From a checkpoint of a small transformer trained on Wikipedia.
Architecture: LayerNorm before each block, biases, tied embeddings.
Each number is 500 + 25 x the weight over its row's rms, rounded and kept within 0 to 999. Layers, rows and columns count from 0. Numbers have three digits each. The size before them is the row's rms in percent of the matrix's.

# q: layer 6 attention query, 192x192, rms 0.194, rows 10-31,42-63,74-95, columns 128-159
# k: layer 6 attention key, 64x192, rms 0.194, rows 10-31, columns 128-159
# v: layer 6 attention value, 64x192, rms 0.304, rows 0-19, columns 128-159
# o: layer 6 attention output (transposed), 192x192, rms 0.242, rows 0-19,32-51,64-83, columns 128-159
q10 078:499458471540510549446477491521485482533508502561482482471521513516488507497460503459473510506466
q42 125:537476480501572552444552552510499472517512478521478470450506544512473467488488472509481522487487
q74 101:554470496528556550427548531501491478503471488512487457455531520501448454483505482515462522493476
k10 112:494526469527464513495551473530476535479448483515494516465527542477509502514466485506464488502499
q11 107:539483473503451464475509454507482448490517489487483482478498503499520498523498498517497519537477
q43 103:537487503498519472476499482498523521500470454497492499480470478444467468480502528501528497477511
q75 090:543504468518500464478471470496493474502469482513504479480481486462509498514476521502493537476495
k11 100:527462494497549528464490506464501499489499490460459525466507527477495524503466509451536506543537
q12 064:531503524485479429542501490515521452475506517515515471475448483504536533487541535527543468531459
q44 136:515476488525488497528503497561514512464540498539466488458457485497505518512467512519487474516430
q76 108:507460493514502470530496502561531490482547495539481500452451491495533526513493531524503486542439
k12 110:498546512501489503528500499525494532511475487486461473514489467540519512455529494499548457515488
q13 072:470483482520524553501508555496524537510483518514524454504534531494472494513496450491507529501493
q45 122:473504491490512535538465463426527539543477523539519491496527494482492504491493535501523475536477
q77 095:498500501497503535558462485421510538548472543502523517504529488481466497482471530508486478508481
k13 102:466496514460464495491499512508519539519467511512511516491485494464503498478489471475481524511482
q14 069:533486474511467470489524431489542478470470492520471511493479514487516486508487507501492501487497
q46 120:539489465504515493502525459476524486491465505512515554506521526513501450529524518536484529537541
q78 097:550487460492532466502529449502535499513451483515498547506476516498495481504532485524488543536524
k14 102:510468512535495501519514500511531478471501513532516532480487470530521490537504469506457524506521
q15 075:495547532525515510499521479477506473517535513469516512488493506501487474487500511503509484536518
q47 125:493528525493489500466497487487513545503525523444512526511512511507479470506457495520477472502494
q79 092:489530533516488502496487508503519534505559545437506526522524517511503487523478481544492492508497
k15 109:495538485492475519498513516493474499488500466501511505486461552500494514523518472548498482520483
q16 082:514498479500486539502523539491484517552545510438498482495513466494505489520498518498522486529510
q48 113:476472472503496518518505557532497499515508465482515475481468524501523492501457512512449475530519
q80 099:507459465481494507509522535518487495511524490465506456504468520505515481485478542519496465524523
k16 103:537450470501540499492433525485477483499546477539501490490460474499507498543503462477494509513513
q17 071:487496484480514478498490477495471483519574476511508492489478486501520492498517514462504501506466
q49 126:475465519526501511557477459499486510499524516483490499503506490475511516482497468474523478533504
q81 113:459463499499506497538483457508492480521520507489511514491522501492537514508513482471484500550497
k17 111:495536471463520480483492463464468492461493507503519480486532522510498501495508521505572453482501
q18 099:508461523518510478465487514493493491521499497471507474504521530540480518548459482468494531472492
q50 117:557536507510551460483516523489515489485488519495516501487507507524517501548484476458486492509524
q82 102:552511504512508477473510500498487499506512525484500479501506534529522492554457499473487512474501
k18 107:495454489499508495468520519508476534522475511456555516506474494548467482498507449495504490508477
q19 098:469473509535478517536464565484518574503445508487480540501481515503494453504489477468471477489527
q51 120:514500503494465509520473508485475546529464508504439518520469539473502461464460505448516509508540
q83 107:511502503506477508541490529480478551511466512501440491532471518488498438450476497491517502495529
k19 106:463443476510531516534487526488499501488504476501516526482481525490518488492489521477512506485519
q20 087:499478520480539553551453508488528504498494489494481502476518503506512463493533472534509510484527
q52 112:535492497522523519502494525477518479465506510542501544504525501487470496496550454530512526499479
q84 102:548477539502512549536473526498516504435520514533479526510503497484478464463525473567528503468499
k20 106:524481478507443509500475526462522520477508522501501492478532507527469535493495504462507497521489
q21 085:503504467446504432480476496490524437503484519508507480459457514510528531512507512528505515503518
q53 126:468502497490493473514483504478481495528510495502461491533446518501495500477487490495485535523506
q85 112:469505474496500451505470479506501470528484502518478517514458518502524517517495483513488542528511
k21 102:447469481473487514456517489544470473495461504528498530489503527456474506464515502452493494530515
q22 085:464528510466534474520469514493513477506496505481559497496483502505527499499543542445525491503471
q54 114:551529541484503473495488515491495530480467478464540528529481488504514451493505497494482536510462
q86 100:512516502492527428490488515475504508498468462491573524509479477495530482513517489478484523537459
k22 106:498505530504531490474516506495504553452517499492496510485480457489512527446514485501501504519443
q23 083:494483514504488494499474493494526499487513506496503508487472448516523524467468551515512492506499
q55 130:512536541520508454501521524479512504475502475528487530523505513538490500472481498471488492485523
q87 098:503533508512513470496510507489518494482499477526477514529494488542477512465472490483489499494513
k23 104:526522555513463504494478495481504548520503500519497529500469514445486473525496507493500531460497
q24 076:534487534509527473502509533502516522484478503506505478500520494492498473524507523537481483524512
q56 124:535494495525563503473548506518469556470496478485563531454464463481469489526505511523488497512475
q88 099:561492495520536521484547476516479566444496522501544493462485474468472486525501538507475499496500
k24 102:527492503503503564531477539479496537493531511511509528499490491537493502527517477517528482528466
q25 085:509496479529449486476457486499500508476546488508525504497524474518546522502501505503540515500467
q57 120:531526503538451511512461522502491452517503557522519490537552537540510511484513456512541531523495
q89 093:523524477541444515484465497492503441532516517502497488519555538532511511519526510500548516527505
k25 099:526496538517481484502509512508529458496511464463514516494561491482508493457479537518481504498527
q26 076:488467499536514494516521533533486498521469510507485473502496539495473469538478472481520492509489
q58 127:503515507548553475531502515519501479478534492535425508548507556500522472448534489524549501512488
q90 099:520496517532544495524492483515492472498501474545410509524529538480505467468513483490524508505498
k26 104:494521469537508541492474512483505513470490513473505517539512489527527483541494486512506501496499
q27 073:480492462474482486493445499505510455501489490531522456468473505470535497510509519491486511546536
q59 122:509520494461479503520535522496506533513476505536496475498522497472501497481487518467496526527521
q91 100:485505483474478484516506516481507488544491483523522478476514498469504505503485534489504536544497
k27 107:509526504484490542509514541454544496486508541509476447554499449478525476497488505503498485529493
q28 077:515523522511523478490515465499464502509470491512453485494512508513484489547487490516439493495535
q60 126:529482519501468433494488503502520487501485494499476494469515508517506490511478454468488505514499
q92 101:515476525509476447513494501510497517500520504480470471475518511515496481513492483481485505465501
k28 103:537491507482496480506448528461469479543512492531496518498527496458495508497451554531517503467495
q29 080:562511500522440567496531484502491504512453492513505460514514503496452502513495476478499506458485
q61 122:538501512456494513514508501507506494469488465534534483535485478524506487478489473470517512493450
q93 092:507509519482471531509504519473500504481495484516520451535488496508475489453511500458535504486463
k29 109:482519536528490504500479490512467480496441459525487438474510526521478520479508528519482544482540
q30 070:555520510509509491517492483483528455477508479508515474497510486490493499471547505500489517536497
q62 125:482499482476502527508482496436510476486492463482497504501521511526495452471558530473486518521493
q94 097:496518484459484551522471502441516483513508452499512482506512547544494467484543546475451513507498
k30 106:523528518451487486503501515509505486475532506522545488539500518508488502508498505484506495461423
q31 075:514534491483523511506533420461492431516500472522493469486491456488503493482525527546503473506478
q63 126:485525477486517528509501409498500462528479475540498495510487528523511491527501481503561462532481
q95 098:485505505493524515496520413489499442505473503539509504498479510502507496536523502524567479540471
k31 104:531500515475511535492543482520518507494522478492512449504490490502475450518465462479520504501530
v0 100:494478505510471511521469504518502532472508493530504523487507501493532503553496474493472503470498
o0 090:516513556507460541488496513457496451511541479448481533489497480485473494469516540490539465528560
o32 136:459529518536477537524477520489505487510513459514476548487515488488483510517471508468504433521541
o64 066:457491480527506511522462549473487497471525479499482538480509491503487506517480496508464471518525
v1 096:490499535481454492458502492536499496542506521460494528413481509538501478485511487492506493479527
o1 085:515490503485478513506456527486499536529459497514541487484474524508458521486509456534466513520514
o33 124:474486461462478514516520505513491504506484525497478485488497531539485519482488488489499480478544
o65 064:473462441461509496543523499512502506481502539485468488516498491522498509481496506520510449474510
v2 103:518533454529540465534508478503509510449493482484478490484508488499474525521486503464524546475510
o2 081:511471549466484493466498492471484523486535532520506510540546526515476508491514519505511507491505
o34 138:477500534465482453471526457475495504463534516482477503527505526489520529553500538510468529509515
o66 068:513486534491494450503512473479460500462541521462480461537485486478509512545499487493482541514543
v3 100:519476501495515493498533518488550496497490422571476487513506479514512472550510487514489472494460
o3 079:525491481476458510527460476498513475504526507542500483471509505453497506457507497547479476506504
o35 131:464453497478451505489416468471498499529531464535480496501518503488453486486489479523503490495494
o67 067:450457522484498485499490460484523493552502486530477507542516498477521510511545497531507522509486
v4 101:503474490530495487513537546511499495517506514513517461448477501485527507539505468471506508511447
o4 078:490486478538509458530527521512486514505512472497509509487519513466495455485474470516500496484508
o36 130:476459490530467465537534494479476492507497516438485514517498504491547464505504494507458508493470
o68 069:455492479503487503522542486498499515527490502472493521488451501475533472523490478468470503478462
v5 095:464515488515483496548520535484499485493539482499424521540506491488515523504494467497506491504537
o5 083:516510527489509495493515477510492520530482476488469516528452478498478512485481502522506454501530
o37 129:514486505502514492509512484472506485498498434509517516517465526538479517505435498512513472527494
o69 067:490495526532485490536509504499495503474487453501533522531479561512490517492448526527509475516522
v6 096:491488516494477518483496533512520489487498509490481476476476490485491576486478504488505493510503
o6 082:518492482471494528517499541506516490487550509489496466475517507473511489510473496497528507521485
o38 121:533515508497477525503521545496541537487520492443523449485551500489470510480480522510531524523517
o70 064:525526503455481521482508545506546539482493507496536492516544507491471487499475505509521535528508
v7 092:513448551510497505526477482488488479498483463524482505444485539555539435507490498487492480535500
o7 072:484527434538522515496491522520521517487475504487513521497533465462541492491551527471508523499500
o39 134:489536493558553500525495477526509483513514455502490473476539509474490484490526512465498500499467
o71 063:514487499528531526544461473519496497471499493507477502516520481455505495518516491527484492496480
v8 098:500502477498505473481444492490533524507491466480474502540519459529485440459507507460486532524470
o8 073:515529472475442468503484479482507462516508475505560549459536526485528514467493509540514522503491
o40 139:547510475497475538484507478485515502551521469506524534534528478509518492490468462486487507479502
o72 068:528522502530464536465512463509493490534551488480492519508519501492509501467466468454497492497505
v9 098:485493475496486531515507510554487466542477500457528489519510488486504445517532519512495524537490
o9 074:505524529447483513525524494503481508512543509500492462493479492453500514503513520498530495531500
o41 134:503530534475497496495498457502473465515532495498493484480495480497511498492525503484503528505510
o73 066:520538537482490483504499452500505473518516507484492484493539491492526495464536489465484526502523
v10 094:522508521470532484512485506485490482485519486513538502499479536513497484483478463520522483486536
o10 086:499485531481488501495511505539537476497447509531518523472506513538510509540475515490501496526488
o42 125:545494559516500522504492517485494521486458512515519505464519484485533466509483524503506468489502
o74 071:540511567478474467473508488528510498500474501556524538492491483501533510492456484489492497488503
v11 095:494509526478494533517478485452506513524486499510548486503511490537480487527528487544533531457511
o11 071:483483502532501500502495487511504505520551478494492517520490499506527504447550490525518505554497
o43 135:482497552513473489499515506507510480477504488542518499485492469484516515499527445488538508502496
o75 071:474510525537477499474501498501501465452530477505508500484502478489529503480529489501552520496523
v12 096:476467461487505496503490509491511531509491513479477529517486482479459494476479552491500520491476
o12 085:545495501499464510512531518517474479522482470502530518489485494501479484467520503497491505513513
o44 133:494499480484507528511476547465489507478498528484471524498500508469446465503484503523517503484475
o76 070:475498490481494502511485551499511507452460490470447507511480500473441493480465491525509530447469
v13 090:490515436479517504480520511489488496469499546513456490493506476562446456459522498462499501506500
o13 074:476476483505523474575485539480479503543499550519474483508506513485478503539481479521497511454520
o45 140:493513498520547504552496516486472493479556536477491514490493496553438448471482508494517480512494
o77 067:510515474507520495533482463496474508515520541470457515492473452530445477488474468442461476504505
v14 097:488539469502480507506538526515551492468495508528527515507477474503447488485463497451500519528528
o14 082:520501487501494511499440557515491493489497538510511486510519521510506534546480505488479489496469
o46 132:541492499448505484507463531491480483484484524522523497517519512490517496532477493471470512525458
o78 073:505472480455499494557480507477452494488521556516481498526509505496484473530485538485494518536454
v15 094:471452522495454498491478527485470518489480460476525490511509473509542504497452517488502501501549
o15 079:554460510539500498471514530505490497485491537489512501476491515462501506514481534509540512508568
o47 126:513493466505507481460491506486473477477505470478499544468509519502539519550484507523510513481519
o79 066:526471492529495484476508490484467489482510514501505508466537500509545531555475501520505491543513
v16 104:493514546509462509497526529474476460464521514484504529493534517536470479478474540489531492524452
o16 084:506475473470527506496484445517492485537546510498518483501529491454540513507530495515485494498547
o48 137:536445520506522521486498489494515516502492514481504504485505511464552503520482495582529477497498
o80 063:543483486473469523444499491491511503513470533478501518492482545473531518503499526584524470512496
v17 097:477493508499514491487552476502489471517507547507477479468525549522507478506508461450468501501496
o17 072:557497465514457477527444523469430494538526499483527531485512456507445495481491483512535492493490
o49 134:504515489464437477522515474549486533498487513502497472502479525488515476489494495535485521495503
o81 074:482534511447443454496520459539492544503474530491487492526500522530501521495519507520461496527474
v18 097:498528516505511441534525473452517489441506533513498481451485481458456516526497490510487486489484
o18 081:484493520510535518481507541540508530491495500488491505509504472521539478531449470480499517493501
o50 128:439477463517498533530435492491483503461544500505468482541469531516511470518446497500489509492502
o82 064:503511495501489535526454516482523509463530481500490500529479490523510466510472493540493522471455
v19 098:496500522512470499495513448474457510530473492489532482482479466445502451518513515485497519507489
o19 083:513507496501459493543512513491530485508499472504496490483488504519512492477504490503461488511499
o51 134:473533550504527510567466518494470487529511464511499461473448518465513503509537478459500522468461
o83 066:502559536523530486547496499517474495534495492546537489493441500486532519504560486476482522454472